Weights of a small transformer language model: width 64, MLP 256 SwiGLU.
Each number is 500 + 25 x the weight over its row's rms, rounded and kept within 0 to 999. Layers, rows and columns count from 0. Numbers have three digits each. The size before them is the row's rms in percent of the matrix's.

# o: layer 2 attention output (transposed), 64x64, rms 0.14, rows 14-63, columns 0-63
# v: layer 2 attention value, 64x64, rms 0.0616, rows 15-63, columns 0-63
# q: layer 2 attention query, 64x64, rms 0.0861, rows 32-63, columns 0-63
# k: layer 2 attention key, 64x64, rms 0.089, rows 32-63, columns 0-63
# gate: layer 2 MLP gate, 256x64, rms 0.147, rows 0-12, columns 0-63
# up: layer 2 MLP up, 256x64, rms 0.142, rows 0-11, columns 0-63
# down: layer 2 MLP down (transposed), 256x64, rms 0.157, rows 0-11, columns 0-63
o14 083:528472540553476548484547492477455464474519495505451515530487513517500481490466506518504493509481454466488484494542498507494502492511490489520497502544525507527563489490493521529529524504485484
v15 086:511469489472545476549500500453520501521518488508492535524501500518513533505536503505486479523483530501472487497463473465510529500471502521517517461520467495471481529504476515528514499445472566
o15 096:553506522486487522506498511471507534525472508529509510443462474479498486532455497505487487455483517523522527463525512462520495472511492486467467540488487500510470504478511494523460538491497449
v16 065:523486514475557489502495503510483544540518491481558519461547520499484493505495516474519461500493507493475476493468521477479475527503485530476478479511497450511525494479481502503539472547512450
o16 064:478473518524478543497512509491487481542498534478491490538510514505440472507478515543508490512467515501489499483499510518443532494477523528454499516523445473496488499477505538480562479484513499
v17 108:487520505501503523526492538501527531492536510513510527514479496477485519433489512532501521545514509533459512504461524542532497518498504502489464516477486490512501546506540511494563505442503510
o17 105:511485538543494463522492478486472520526538461528507486479484534498497503499478497501518428474536523495484531471565497526507509522485478488514514519484511510484502466528511477497516509562531503
v18 101:491501514484517503513495486497518506524463484467475465495560495527506568508453511491463503517490488441509529528449484501485490536478468512508500511473496537520511494464515480527490522510548509
o18 099:535518451504472507492527532511459508535490552483527500482514473474507502473502494539505493499498516541447528523503516517525523463507518527508464470512466483525484529509498500488502434490462483
v19 080:506489489559497519524557518505512511483463492507449472552522501482492521446511465538512515512463525532491509520493494493501531541523442484497519510512474505491505484499500495513529508455479521
o19 086:534514525503513490479485538449468516497546516525517524472537516542506512524529458493514489457485453483483522465509498539536495511495493504533483477471504502542478486479495487490496518517447471
v20 091:509512507507480475475500474514533510478459521509539518494496507467447485544470521477484528549472435513471538527501494536508515477498499522523512497460516531522468511501491509520534497476460502
o20 097:515467494518485491511492504568527480453535483506478491486515479472461486470495492469527481493535494490465526528510505466504529439495518505475505509533484499492522514524449455539517504499523472
v21 100:507508483494511490495504486478543505513506556471519477536500502511485464508504512499509495520536484511549451496497545482455464492549502506505525497549476493486467509507558515493463479533479539
o21 088:528484487468442482504467549492491521477446512518471501503524493511535525464490495543483514499499528445534508464475495466491490510519505524491531471500498508526536479496534538496506521520536481
v22 083:551508547513520494508490493477540487532531522496462517524525541504484484523504530483484537504490494510461509479542540529484502450513483488523500469521531473505499466483498522548514508498452528
o22 097:506471507510480527478494521504464494449491493514439527432506475545493539492515539503533474494483520498538503455499522511518531544488496506489506559510498518477504503534475492523490491514499497
v23 079:520484480507497496498488512533447475500531516462492499460539513512516482505502485466511476462473509480490493493514510517456535541491477476487481475470519503500482469475553452506564536484490524
o23 066:495519504533483502499530503490500510499499487493505522519498543562518504478498484525508477517489482448477525506521497493531475495472520494466465516494510455498513509491422573513515500460488464
v24 066:511460487476534473571450531496520530475485510488531539522473499477521470537493491483487478511513517459517515558481492515513475460454514478490539510496516506508472506511498523485519503479494490
o24 070:476436490499464475503490486515540485524519521540494501460482469475496493528458493513512522528486512485495526507509577448518504467478485491462497474513489508477488513510516498520498531476542478
v25 087:500486517531520498476509562547506511525426483474538489540514495512506502538507472538507502511535486518537508529527498517481476492491507474509482480490489511528505490487501470437458492532509493
o25 086:500477499459467484495489561499470477510548532521501473482503491498524513485509490513487554556528478522468450525461492514443521492521524513540498518477474508496515540514502503492508515517510509
v26 081:497492470511470480519498460498495444508519523497486485520514520465510472474511521519506479549490501562537510512521531504547513514497540477486548544506488493486506530464525485471481465524473513
o26 091:499502495537466498516521495468546451505460455497462493521498520490491500459489488478486508497518433483532492475503529508483454507493492513521513507553485529510533490489504463522509558513513485
v27 088:483489514475527472494465493439483471514485486462479538513514534518506506493535489487478444479499459517495476509439466519498537490453496504496482500541474516520530494474491487528511504537477507
o27 086:521514471494501572493548493493501504529460563489476487486492475516498516498427504497496499495518471531503518496519515498484542473535543493513473520469480508491510529489550494514527485496495492
v28 090:473511517525491494491511461501528485527469457510519463510528499516515520529489483564497471528494510518517492517509490510480534480447505513486509553442465511463488464495486469509481526534499470
o28 084:492506467496522543490472509471505480503526523476484491458523497513537516478515476497490503489481470543458477504460496509489488461512506489542478511491447504516529493531501453474469542481484561
v29 078:516495482482447484507490528460526515507507464483482493483532493495489523513483457526496516547480507438475502498506470554488494454444519497478512495484467502487479486528534480508522523514464473
o29 073:485519454527512525511457509524502536504516520539450525470498481517527467512515483478508494508470526506492471503543540477532470508503465485490435503486500504465538468520528497493497495476525534
v30 092:512522460490497492487495508471518549495548512506501551529441492528503470521505532483496527537528495526503496468488506500489530467520562546490528492555501499470480526497496483523506506473502500
o30 087:525492486520480497535514468548507494483481500515467496516469494454498495535448513484485491473443580475477495507506486468505476522502459501502529526489478509514490479553508491520512520517519484
v31 084:502458516492506474493483539494497509534483513506472512498494495478432536555451454493504509482483497466463508502496460466489485501472532500523537482453482494547487505518541519476512510506496499
o31 076:535523524517515475475508509521506542499496514517488482443534477518464483482536470464465502527526546508507481484497521497503498505555499488476494512460464459466499487455481471512532501463521490
q32 071:473437492533512522433592478521488511504508510493473486479520524501504490494502526489506527499480464491485501491495522497486509506532516444499506508478532508478496477498520462502518461513497465
k32 098:515543493523481515548470488482508541467498497508444462492505490502509539536508502449492431472513507515488512487528502500511479518461484480525502503530488526497478507445499483500471474494459493
q33 114:497471469535504483490537496534496526524475551482523471483465548490504474506547509512462532477492472560498468495471496485492525500502521517469528549495478490486499506465505536499476474473498510
k33 105:514487499506516487444497493515466500526475494494485478506484475522492491437496511525473545481477501467492455503494501522458566480457522500490472523481517511495469480499513506540553488517506462
q34 117:460487470573479523439509464497512492529503508484502530481478522550479501426536516486455502485498480514480519489508506499504492531514527531490517503511485521495491493482476521525480465498481517
k34 104:521502558457510448481515498499543498532483457510525505492499459485546495477466519555484522500555463515489498495475482501489487464474510521503496532517525528523460491498515504481504478524495492
q35 078:484540532483498509540514521499480527467466498507470495522538494513483499519497508523511467477444493510562513490485503506488445511535563533497512460522507458519522482486490499504494540503519514
k35 091:473445482543516530492515479495519530523527485502506522452508517510481505438522500514462510478517506507452510496523513513493489494508489471490524526496508551465487440482496463496495501490447475
q36 092:508506476449469521515440525480512479516490517518493504511501487527517526480463486536530474501515526547502501502537500507501491511468464531522491482533530551515478474511528444456528510514490513
k36 091:547516496523454489544543493490472496491533525497504463508507470508465542520501518444490490518475496479479504526531507536521491489496527523479450489521467510504539527528450516498499504493531520
q37 078:517515489524467507506530466507466479519479502475486508495513509496508457490533468496472494468522455480504517493506479490527520497516486478496518521464456453477554468459466555528470532488491473
k37 105:500503505517497480506476482539499496520471503496495498493456528491520481476493525488478476477499544472523465502474490514464558469551477497522521532501497553496475513444520482485501443460512489
q38 073:487530495483537463486462442527489478479495474511522521471507494507492465444531501463475542471467467472482542483521525490478472494504500517483522483506517479521475551505514531504506487507532503
k38 107:508500555495508504494511500484568524549502518484530481505507484506512510498506504519503460513558501530538506472478504523473481526519480474523484488547511542494473476506558525467479478502474485
q39 094:524484518431520494526457499508528507466512447486468490511512449501500469486451490520544525486533529498512499550523505513492507484459502466502486468542488514500509495528508513476498486517527510
k39 098:507527490491512501490489514472503481497524483505516486484538508472550484565527490517476496535534534559492526494478512538503475512522516477534516488493481460470507484517469480549455510510489540
q40 115:509523466538465496496538521476474515502558501466511500518479497530496467520497493485511528453466518436502510512502503483535457486499524498522511536490504461486451506479469501512501537499474535
k40 121:522468498495523501489530500518504501534501501491540545462459516468492534490511452485490494499552541479501484523469502491470467532483482497455513469517537513531509493453533502520517489521526461
q41 111:456491420478493508477489490517532510523509520508517499493532504479528489483532547511487508492439528552495515511518467514503478520484521507497521526488452512509491519479497445537508516494523521
k41 105:516489489517490504451519477503526493507526468493522485509473478519472533525469500503489527496495511509489503499523500472489465470498515558522486519495508497498525460500453575517470452487436505
q42 110:476566496477499498524507461495554512488526464485506544463496484519528474494473456515485494474547566507487549495519477492511507527470521519481496487456511504499495494491509487495539500504489501
k42 103:545523507521492525496495523489487472464530487537499470496483507485503547489477490480512522494528432480490463516488515478525487496491475454462491517527469508464538504481508499470443472528516525
q43 089:504519488459484517447438506488511506496493509471513523489498521511506488504474540475532431496514495494510534516510514512472451507537514483509501462518472479456471461514528464514506527519471503
k43 100:450543504505516503493504508465552528518518493480498497493506486515478477517503505509497535487526516508488527496536471515448525502508487489466462545467555548509507519452456518481519499471521502
q44 101:499515499560485490512521471485512504515506481509467478489487493516494483445523486496510520569494525530445491526492480516474548511531493557508480516486488519459551515475476486515502504504472493
k44 111:464513492502498453501491498526517473504500449522488480471495502477492455439474502485443497504525524504523499479516485465539492464505448482522489545482495515515485479471527476497487454519475507
q45 104:466477495544503548513571509522499527535501519479499494514526526531478468495501507493526474483463520531508497480471522472487495504497522493456504476503507486520469472520486535438504447491514508
k45 090:500528520499489450493515524489520520508515465470509557492501529493487499513537552519515498497491514491448520537508478530491531487513521481475445520509526548493492486505485525559523492527517470
q46 107:487540461487474523501486508503530510499495475529484472509532467485486548548505499493526553473481506512499498490435523461467532527520516507512470489512544499496480543482496485526519505469534519
k46 119:496442476500525478513514504507461490541477474500503531474483487543465494474513516476535474484488466474513446516543542471475485515486500475511490530492529516492502475528503513443529485496533492
q47 105:511471454509518483499514461493523453525488530488521529473511533499499492491478478488478499441479519481518504468503495492532558519526499490504538483497535514510487470452471515536549467524490513
k47 102:445559523476504536520514492484510490527556471477542522498463501502498442470502510488490510453518461504492489524505501511481452501478470532501498512506518503495498528493479472467516486475538515
q48 115:502498492520497480491469477496544487492511465513525455473503518537517533468458509499543448503498489508526530535503500464513496483533565491460467498511541516498486496549487511511495522484509464
k48 114:525495531517525492513517487513541511474507459519534495539532481477473486478492493497492515482530457456448502517432496517513503480508488472479486514486504530456496509474493491514544472520552482
q49 091:512478457513472520508512458511515477501496535477470522461521526487495461478486483497476525450464462461495517515516438484501505468493506514494471470510470506469491513543516463486535461482502500
k49 104:492495490485504477451514519551488510488478521480488538480493516524517482512489526463527481465494491543576485532503490491483521466477476512492484500516516556501466550507533498500512467497468481
q50 102:517505483481496504490470498455520547490500539511468482507519537486501490531501524469513509523476458505471500541476482494519475521514508502521465507483492498484543469517462529456540522523428505
k50 129:509538564498496520494517478446506486539515565485480508520507510496484529506566486539497536511461463509476496500503512517527496437502499506516499494525467486495510477507504496527529503488494525
q51 147:484491460487566469517524475528498503499508424534501469466480495538521537472499477522481480476522533491510471515504540471484471492516462505529522491482503511483495527528508494516475513483523526
k51 098:518497469499507503495489524492480474490494483526474503500443505483520496526474537492497459497473532506507454463475454503458541526499453492524555551499498512528480481491501480493494466534537502
q52 120:459484460487518529472520550482484485514509559498446477513460519523522474516506478535521491475482508478508489499536491511520507476496483481461492468515491496528534499534467534475472514517475461
k52 124:502450547509495502516527482504496508472487477527448520527533506507469548506531519505488504553507502495492554531482531498499487500472509469482524534502486502500464456476495459541513510472520526
q53 110:511549520503522513502508495497481518506508540504488521481517539485475507508465521440534558480503465485474505521487506496506506473512477497489516505491465543492485541469523461478443458527495532
k53 108:466512493492515508520485498530495514530470555488506501479486526516552471484520543511489494498467482502521546506496475494458455492496533516488465494537519468536483484560471491530472532496493479
q54 107:515484506526455514481498513493492522479474498514435526483461543480496498484526485512536566503542512542480508483513495498516513495495526525489511484440477486484501505499433502537513481497486489
k54 107:539530497516529505556475471446470485463487528480478528521506517470496531491479501495515475471491488483483512486479496499520467465486500502535520547477457508512558497506508479486467542519492522
q55 107:483513495451496533493528513482462456535524484505506512508496442525483515509474491504541506520497491493552531518521518505522532461511526502494508507475442460503489473552493452507496513502483482
k55 115:546500523492499491515527491490513514531511494490472487514518500466456527498463495490541525466485490531536532491518496511486491537526511519528524503530455449538449495448484497494477506532526533
q56 125:503504561493515495465502488513474530493549504480504515500476490505501523499474505514531498559508484522525468498513477516496523504451465548471501509490512494487528495475440527471459491519485555
k56 121:516515516527488476546502549500527476489481502506499467482528498495502497521490479476474525486479529486523518493506504517506528476444545586497516489486481483508502478528529448505491527482500454
q57 129:459467481509478524518506486524471497505480468520544541532515516519502493494546486505482457493455483502449494513489506468520477502544519478539488500443514458462500514521514511486488472526524510
k57 107:477483494497534475467523439497550533487473496457500475471523507491439504477505467518480486494491512512503473440516470495464465515555473530484516508468522517493488497513502508521519496501488510
q58 113:468451503476482476475529488531503484520495500456500461512500514528541513499471469494472485502515532515509501463531498452498497520492499523530504475498541490506452469528463483472456518534455505
k58 114:492512467513497477521506471516492472494476478522513505479495506551453549497521505517469478475518532472515500522493521490507535471524522543476522521543467541494536519500511463519503520491556537
q59 109:510524501510495452511478473479498477497512522486502514541466486490537509539527531481508534552454460519501487499498491486444492491500472493494541499518540465545496525519498461524480472469490522
k59 110:466513511482466478512532510517516530538495502489457527464499445523508481466516520448504434482499520479518529505526527511493494492505517527514520522529509489505533518524532506515525541506486451
q60 109:460486499470520497518470525465520517463489491525475477543493499507522503510488498482498482538532513467562549501459479473489471494539517501491550566494507520519499505488509528510492466509506518
k60 108:502491495506472527513510513532531530538472503482493551503516513494512476468498521516514514515524513508467501486564521475512480495488469476463563510525518500474488496444529502436532485493499493
q61 102:498488467505460489496474524494519508532542508482520541511461534493450537486509532466475458505501520507525505540493487534471528497495502484536466484504489525521453507478523521506498477438479495
k61 107:495503458517491500504537485465495523530514487529538479479522457496499507536498512472468549499480501483454535452515506506476444510542491496508485472495513492485472539538465476498501512514457520
q62 111:525482500519494544509455490470512535506538523490500481493490491460511499494511507550496481477447496497500493490530507515484495533532501563519463455505513495484457495510525459499498531444488531
k62 097:493519473525498505453520529452483492509520494491533510492507493530465537522543482479508507504495520498493479486468493563483474526506486540510444494467468543518500492532515495507473494530486444
q63 110:479480519526543527495469518546498512501518507493477551523540472490477500461524475470531453496459490504515504527513492520502457494502505530485519549509535496506481517519455521458529513530510486
k63 108:529473528493543458512549460494521450499518472507499478517508486481479512470488534512506484507498536506509495478514503498478503485465518476485468439523500522477482471492526519491481480444476448
v32 106:491482485525465518505492445468507496493470540482495487536523485513475514521496504531472489508454498492487514521499524449510478501475506442519533481474487514476482495498538459456435488493480498
o32 092:494497510466568462487516476563524500452529450512494490554493529495498499471480519521521506490520475513524495486484509518489508541519461483539509506504537491480482501510484507534507524467487473
v33 106:517474508497531527473478453491491441482450461496528450490459524531530523456515504510518511477526513542504471474516506495468469500488478497511528490481494489482540500525491528490486522540503482
o33 101:492538514502497456478488496534525528517549547500492520562492486503467474503530522475532492517472514525491504487520496472518455512526497534461523495523465552501491489510477475496505497544465503
v34 083:460431464463505465503550491509481499490483490506514511477492467454494496483477537506531532511481441526479479524501516510504495516473516517471464477544486504479525538519514474499512474498485514
o34 088:512488505508487519464480525481455567493501476509482543492502528531562467531553492526473507502517528545531517459484499515518485490478486484526511527480502509490507491502514497505443493493469505
v35 122:487497472491490501498529559498489453462485464479513499488511490469450515470469492479533536505480493427524504533489504457533527492511485495510475474492487475504531467519490460479489510520509525
o35 119:533551529486486514491498459470512535555521500527490503502470520538523507508505488470491508487494498505501447494489529539465501542484457515529457550510515472473459518465504508511488498478501503
v36 117:522478511475507463497498535524500439508555472497499499520498493511520474536494502548542488454514530529522503501537508480489481522530529510469519496496514535495514530514456538461502501530488466
o36 111:513501504504501515488469505472487546486470582519535509492514517473512476458511528481482481500482457504465502498479524492516498483539480497512486516490487516484488446509490497488423490508501452
v37 102:522522523504526507493513456485506526494501478529490527536477474475499513531440509517497461482468492489525567514454494503495513512476485470543493490526472509491525509508503522524523474448545488
o37 105:502454485494506490525508494458533534490469487479497482510524506498479511512482497485427506502547491491519504447535483486514489511507486467515513479493547553504460486465554455482490509515495503
v38 103:471484488538472552503488497490502492499512482471467515492501524507516496422550473490538481514494514492480473530539510499542464521494493488478502512515556492480540521485492467461490477517507522
o38 107:498507495514506465453528498561498490501537496501492507484461453539500479484517519479540543509465497505483479542495491533499539495459487504507489486505458459493489482510487499536461463507466470
v39 100:516507537509479487472508526466508522513577504532472538493472469474566508490447523513501537517492515500514493506485485517527501523532481517481491526510511546495490490526484479493507504449523488
o39 095:513447524507450465476520538488488505459468552487471493502530466493518477469489504458482528493500431476495511499481485491490508485481486489488474480502474495514519515465524512456510453482496486
v40 105:530482475504490541527478501480525492511529481493474498523535500515544492516498538512512464479526507505494468456549502495523455504569480471485507527481501475508478493485497503435474491468500474
o40 103:468550515509467492462518523528517466472484542449493511491510490490501432487479526503508511487461501483489526518473476518498508522501466492465481499549468479466517485527500520518541494476503467
v41 101:499502447479494498587496493499481508480488530495486500527501534536471536519515474545500520495486528485503488475484533508520475503512510520560502462512496523544517474498473470500466526489477513
o41 110:503499513460524547516503427494516483549513461488487514476522476485479439471523522497533490433481485506512513535489474503449470494494484487504494511497513500493519522495508472505528524493505477
v42 077:471509480507508467492501573488490510466548518502551483472469511471501495518496524480538499556475482534528478508517527509504491512475517525452499498501530524524484544496486473535478486516476497
o42 087:490486527489479525485498506489437466481496510545463520475547491522521532508506527499495485503458500502473532504498514524480504494479496506547510534449500487502537457487480513474433478516499474
v43 107:497472542472497475510476513461498517489484458512548482521505481461489517505468521490500513517490511489474484535489473515532466556492478499505504528546535499494525526559504490504522488538484447
o43 111:549515481525483461471478469499466530498458506468461504524456500545504514502491511474521510502500488499517508468520482522440515493475507502540488486503449558491526497488505481512483483528461494
v44 089:471477466479524532535494494497551460490475496475449489472523523490516452478485474510481492470547530526493481532500513526549507495521519504477479474493475496477528511525494488531488511534465466
o44 092:506523449518507479455526512468478520497500508520555551520483474526523517464535498505536569524495502507465487518468474471498513495518457497489473515488488525457510493521491496469494513493523485
v45 113:522514487462461474517474498478553511510519523462493524492541479515480497519471514480458539509487472458481503543508523479481467487463514482497537520499483480525502505505529445554494494496492518
o45 109:526509533539528492484506487452486501452496436516514500497465494510530506444491503539468437524517500486508489486484519539487478521529494514524482505528535491481488504515461490524483522478471504
v46 105:533540489535490488478494511493532536464504515495503489530516489528508503546510492549495501513494536454484475499526498486508506507538478471511507458482481512489538433487463537534506505500446505
o46 111:490487491476500477530455472499537478504491507473510518534551550480473459455509521476495484501484452489506490520482493537454484541525495523508498489535534468486496517511473474449511510503522512
v47 130:468558497470468523508497510546476526512558528488483551503490517476520487494533456536486494470475514521484531540474515485516522489489502504490508472536527516497543475487510492485529535487519513
o47 124:521430486484526513513519481492506497527485474559555487476496473505482491457497507509521496465480518519491491499465501450475513469465503496500480471484502488516434515516528496503483509548521505
v48 121:490553466504523532543495502470500515500491530482542488510470458492491505543529487496475490453471475493490500525503535517504517476528506500465505519511475480545445540474491480486541505473480479
o48 113:487515485515499531524490536507497447459475460560507488478499521524526509500470535541497497515505547475483511515512478492470498497507478543502503489459509522483526465517558497504505541501544509
v49 110:501503483522472493449441557503486487470487514493469533501527520494482540492472481506510501506487483450511481486518488502485489520505522512494533537497481507463477465504521480477469527570492534
o49 112:493542493518513486516517478493495478521496521515480517535489523508500495488461517473525526502481498503481494526510542526518490487474506513517436504520531457523503554479428550522502476481465473
v50 101:465516505486476496433476490521536494530515523494496517490537518471489491484493478540481472480481506525449526497539462514499526529483529514465500543505471509457486474495539491510525517546513490
o50 101:521495444503556505506495547487485471462478532517512509512480506515523540498486491513543519556519543537481488499489486492490526466486522515499478477504515490530471541537460547514491494508504509
v51 135:477485493498460512522526491493505550530527515535512479519530511554484508505546510511487530549528521559465474481481483490520519488521519505462481490483526518471513520510538511486511495555478498
o51 143:490485489529501534465524529551447463498462487460495500499503513486506478510524504525582475488486464521521484532483512491498542499476529472502540498517469503509510514491469464497531492502524503
v52 115:429514459477475530458474517514474494518522468493515485518531539486550482524514533521518478530511486522517478495517473480502493512487504480502519540526514490486554518534513494471488513527522463
o52 115:504486495514517493486526507516473521527491540482490474496503508555497533525467493472534444515457506517520537478478492519477512504450509491463508514541500518485459481523457516540484492522501453
v53 122:534472489485559528514505492500481508507515533510508501468434495501495473505520496498475543485508516544475509511471552465483480480497508513453519446472506486493456479516475498489474496544517499
o53 122:529509507483456470497525542528508477501526480550496509493523485468499507460540504540518506512483512537491513470485578452537496484524501523520512506509477534501536518507490498491483534531514514
v54 108:516510514510473488518502503503537475463507520500535457494493522465500564485444519505497492526489503477483511510569515506477523509475454495485483545458474497477509525511537519470525519513498474
o54 115:505537531482527535449518500513476461503491545505475488534489513492480495509463521472497520552500493523488516510481452484478484532525491524562516501478503488538482484454489519492511508537460511
v55 102:464482491491467467504503475549495447481493490455449462474480474485553496489495523502519528461502476486490450493528531495507466468472499484514492489526477525507533498518511508496486525470499535
o55 108:494499514466508510462488509484497553532542511541534534505497539506520456504516465530490498465483511518503531488481461504511490524516452532449476499484498461498492477533498548491488494479466504
v56 107:487497475538528525477462474508497524509475514523491502460490496487501520499490499548523536464474505513487473467484489543484486534472521508504533554494419509499463519517480539487485514514515512
o56 112:503501489475488510516513558501507452495511517497464509533532519507512468512490498504523526496482480494501550511547462487535516435497491532461482470518547518523532524492491520483485506488472454
v57 099:502524469477459524533497510523491486480482496482452519506492495516524498488476482448528490523522449507534519484478518520510505462517522535506551470536504484510504548529531500522487495514484559
o57 099:465514525548485521468544507481481512541492433510534529495504505523469485504495498510482494500454533467472485520502509498560503506496507476470481486460514518494477455457507524497514468483483493
v58 097:519529487494505539515498485501522520494463505503494519515499514473512460505497478503531442489500485519517516468507529476482456526519460530516479457546539484505535477514490521453488452515466539
o58 091:526536493455486498508464479546509528517503468489502529500543479486450464479503529472510520467453557520501519511475491509527512504487515452520511451479513483508496455504502514515501504529521485
v59 130:526521526502513487485513478490498489504530473521455531525488500473525487524504531483517462502535509498525550448521497518495476482513479529522488523558494493492453439512508478482514522470543475
o59 116:496524464491449497539484497513500532510469547461486486483506453475483512468495464485444509476472534476470476495467495468512505497476500530469519495514472518525518518499521509527546471464507509
v60 117:508527482470507518526482471540504469495480521517481474502477463540546520511501512510500497527550499454487482538507509516515441479464490523485484499475504523478480490506492533536508469542535542
o60 124:487518510529479512502514522454469543520537475489532536476492494523502489494537505513511472460482491471479493492501500494521532575526477540481501472511513492549548516503480491471511515536471499
v61 097:514496501490514517495469479520500504529459569527511444471537496511497529483453539529485485476497481488487486481508486471513472507479437499522500551460494484525502518526514533487479477496515503
o61 098:531524531497504526494517536480516480486553505441491469508512505495507483551463472493529479494508497495515521471533471521508514533522521460503483450510510486528513513525474544510530549510467505
v62 099:501496502533523484501507540528515540489500509525506504513511537445499478506471524458517438523498524521498528487508501498490493512505468549517466512542499474474461499543524552491525510540480496
o62 102:522533458493470536485461483519475483548472531488505506492492507500457557529464459498484514481478524505476538498498507501534533484468525483539521489458490501520517482479536546501509502514506497
v63 130:489559498458486520466473474487474499543489512482530548485469487489546495519515483487502509476514451495508480486516514479456515520563500515495546531525501498515524495491480449476498490498517514
o63 122:508497549532515461546509536511518518492491480546500477491533500536491470498493522461496462532514551463517510500456500490509487467497529505449474466529482479485496512513460526511509494507496467
gate0 094:493491528511511476497544557506478480510476501477525494501492490519495539496487482554518473549527516532554479525474471494501506460520477452504500502492447526485502496496471534476479459510487488
up0 118:532514500531524488484536551496495479514493488495527442538496476502507525553486465508475513530516480537488458487521485479498459476523461478497516525509480524545551507512479458498494489503489498
down0 107:532469524453456538508502440485526536484492499488484520488506526516496452494489516495512521501509519488501548466502517512487521528490534550486496482524542497464500481481527539544510504526518525
gate1 095:481537535527522458444532478471492512526497469454543508501488474525507468523494518472433470486500539489486489501484500481497436486512513489490490531499467517513485506467492514520505516490501475
up1 101:480504496512543528462503475493489525529478527460525488522460485506507417543489480464478518485501487506473511571527499485529491485510485509497494515495505515525516499482435484488479494502511494
down1 103:530446542476483497533508489474521464464508506564496500483525500513500538445496487540537522532500527505524509466468510522492517541548527522510495489522483487473488495523520499492519524486482506
gate2 093:486487496527517482532516531508486490536495485510548531479491504467466525467481495470540580511489483511472520521481470495467513443524497535504484465467479451510501494509506504518478508485485487
up2 091:450505454478455476491479520469485539489502489490487509480486545447498493463496464464471491518508481488496504553461472534502489530515498541508461477503485502498502488512499517506514451458504506
down2 097:452528508473492522517513525454488475449481504514524541501500521448488458464506492478483520496526443525518512501481518536485452505512486497523456466518482510495501513527487486510540484493528496
gate3 099:483476477480507529538497496506544520491546478515553520487496521500498496494501490528456497515502550472527489445514480492527466470498486510529546497481500492453517463523480475512484524548518518
up3 101:503524446487540518496482552512512495488498486509490477488467537498544446546508464497504489474512503521518489432540463480496530482530506526488506517483515510496484485488497475473513535539519501
down3 101:495435474502501496508483521505481528494474502510496535518494489556538525467522504489488516572475493501527484512497514543506492429524528537532470527531509520496523518514505504512498501480479493
gate4 102:536515492516511501515525509499514457492512508511500486463504484484530520500513521498515512479529511528546537531467495501506471473488505516489507524493499490513550564434471488473497528429533500
up4 096:536532492493508486525522494515514461550489539503457479503486480478500526482470518503543524553503507509526533532483506495550490480498476475479504511483459494491472518471517479491523483434518471
down4 101:502517472500460502481447525516504542525530469486524476499491505502498481499530479502459512510499532474446523483522467519530494491490545504506529484496546522498493499530489556544467474489523467
gate5 098:500484523486516478534500527491504454475530497495493449517507487524528530457513466495490468526508492459436477539510560501525461516503528521531480509484505478466487500499451490506511481508491492
up5 092:510495520529470504442489497530478500525475490538513509502500465505487492478542526525491574516506510473513509499490470517468529450519483502466466515498467513536548509516525512498482531499542502
down5 098:463541468520485519518558496501509504531495484541533542493497511513518544479510516542482497496447507506509470495491480461492503471511487517534497481520508526546494555505537525487508523506465525
gate6 087:475527483517518522474482534519534545520522482442473466495526489456496465475482501492519451440500513464501492522504508472490487520488528474530504483511525501506472532507521463508511498472541483
up6 086:514483526478488503520519435486464433451493519487503495498501496543509521537495497512510541535478477526490526487529514549471503470524505500471492511494506475505513444501489514487467519522469518
down6 100:514484491472467521545477517462491444494510484498519472503532493530528497530483503499551477509488480527492508475495482563507543468525511470485470467518488464538525480503540477478526509500517508
gate7 082:497529471518514466499510476471487478534493490512510540474526494499513503447514488526492492510559534508516541479471477484495480418516504526513490514487485497476535496442486528491465511514499490
up7 083:478504503506527479535535462511534507502480471519476497529531517543459531531500504493479467482498476494490465486547541509483515551513499486532463512504550500480467479472505491528532499513539523
down7 095:514492516482482467535521483509491501464436542487519479494504502533456552471482464498517521475476492538500495523533502454524474542491485523512513487510468433515477502487507482503487497514483507
gate8 105:476485484508505470523501479489508559520502465489465552502524483501449454484482507481494512499560498498515474519479537521498489507557482502482490522540555505488487456511514480490492496465506507
up8 143:510550535472497543470515505503508461501522475466505454493457490513540509520451470497557469507490480496491514483549496492461486518506512502542501508511511510510495527499529494515478537551509487
down8 126:523545544505497549484510554530518459503547486480475445490468504501521516510478472495515452510513471509479528473528484504470493514507539484542490477492492524522506519518512481515476509541511489
gate9 106:551496462487493489462518511488510463471488492525520486524512499470487512497524496518456499557491525474454464521521496489546491530556489518504476463495493525505484464536488539479503482484482528
up9 089:433506544482464514518486477474499528499484515464502538488504524485492492503523501504482504441517476492532483528482536524452489481494486528552511502533493488500499544515550508521493510530533501
down9 107:475485475478473495555473502531498512544513460470498485484517525493506531502504462486498487451494505536536525522480508501494509490471531536527526528510465486460496542490523517526501468549528475
gate10 134:560499521473525495486512494496506532492476482503517508519502499535501478532523473509503521491524519431503469525554507463538477518501506485488514495503523481496581470527492522516475470480488510
up10 130:575504537481503511526551521526514501479486466481548507519491488542510461533510493545502489510532546476465457510541501462526487488503523493502494517473514494520547507498507501491502490485504509
down10 120:499487491478472524482533474510460536513512485507518516517506469505548511500530548529540498498494497512511475555563500497484521519461494505493514451504497511490483560538509466504509495458487483
gate11 124:494502529530525485535491479511530529486496501539518455567501471524466516497504537515486485503501541524483473557524493473500482529533498526507474526464513469497515491464523495483453527510489497
up11 113:463491458431483535479510527489489464519514527469510502484525533497503487501467497505516518503521439523497483526492514524501518508509495473482540485485490557533528549508503472517537510476523511
down11 110:536491508435497521492480481493480493504506502495510546480497511496525488521526445508496513543529472512516517473514561506493466481489475520510508528496524517477450520545532505497484474514554525
gate12 076:506474495518563530507483441462499493519485474488449498492490528515467527460465494536466516492507486482493487475517506514475522526535481453531485494472498523473502495514519528459481506526534501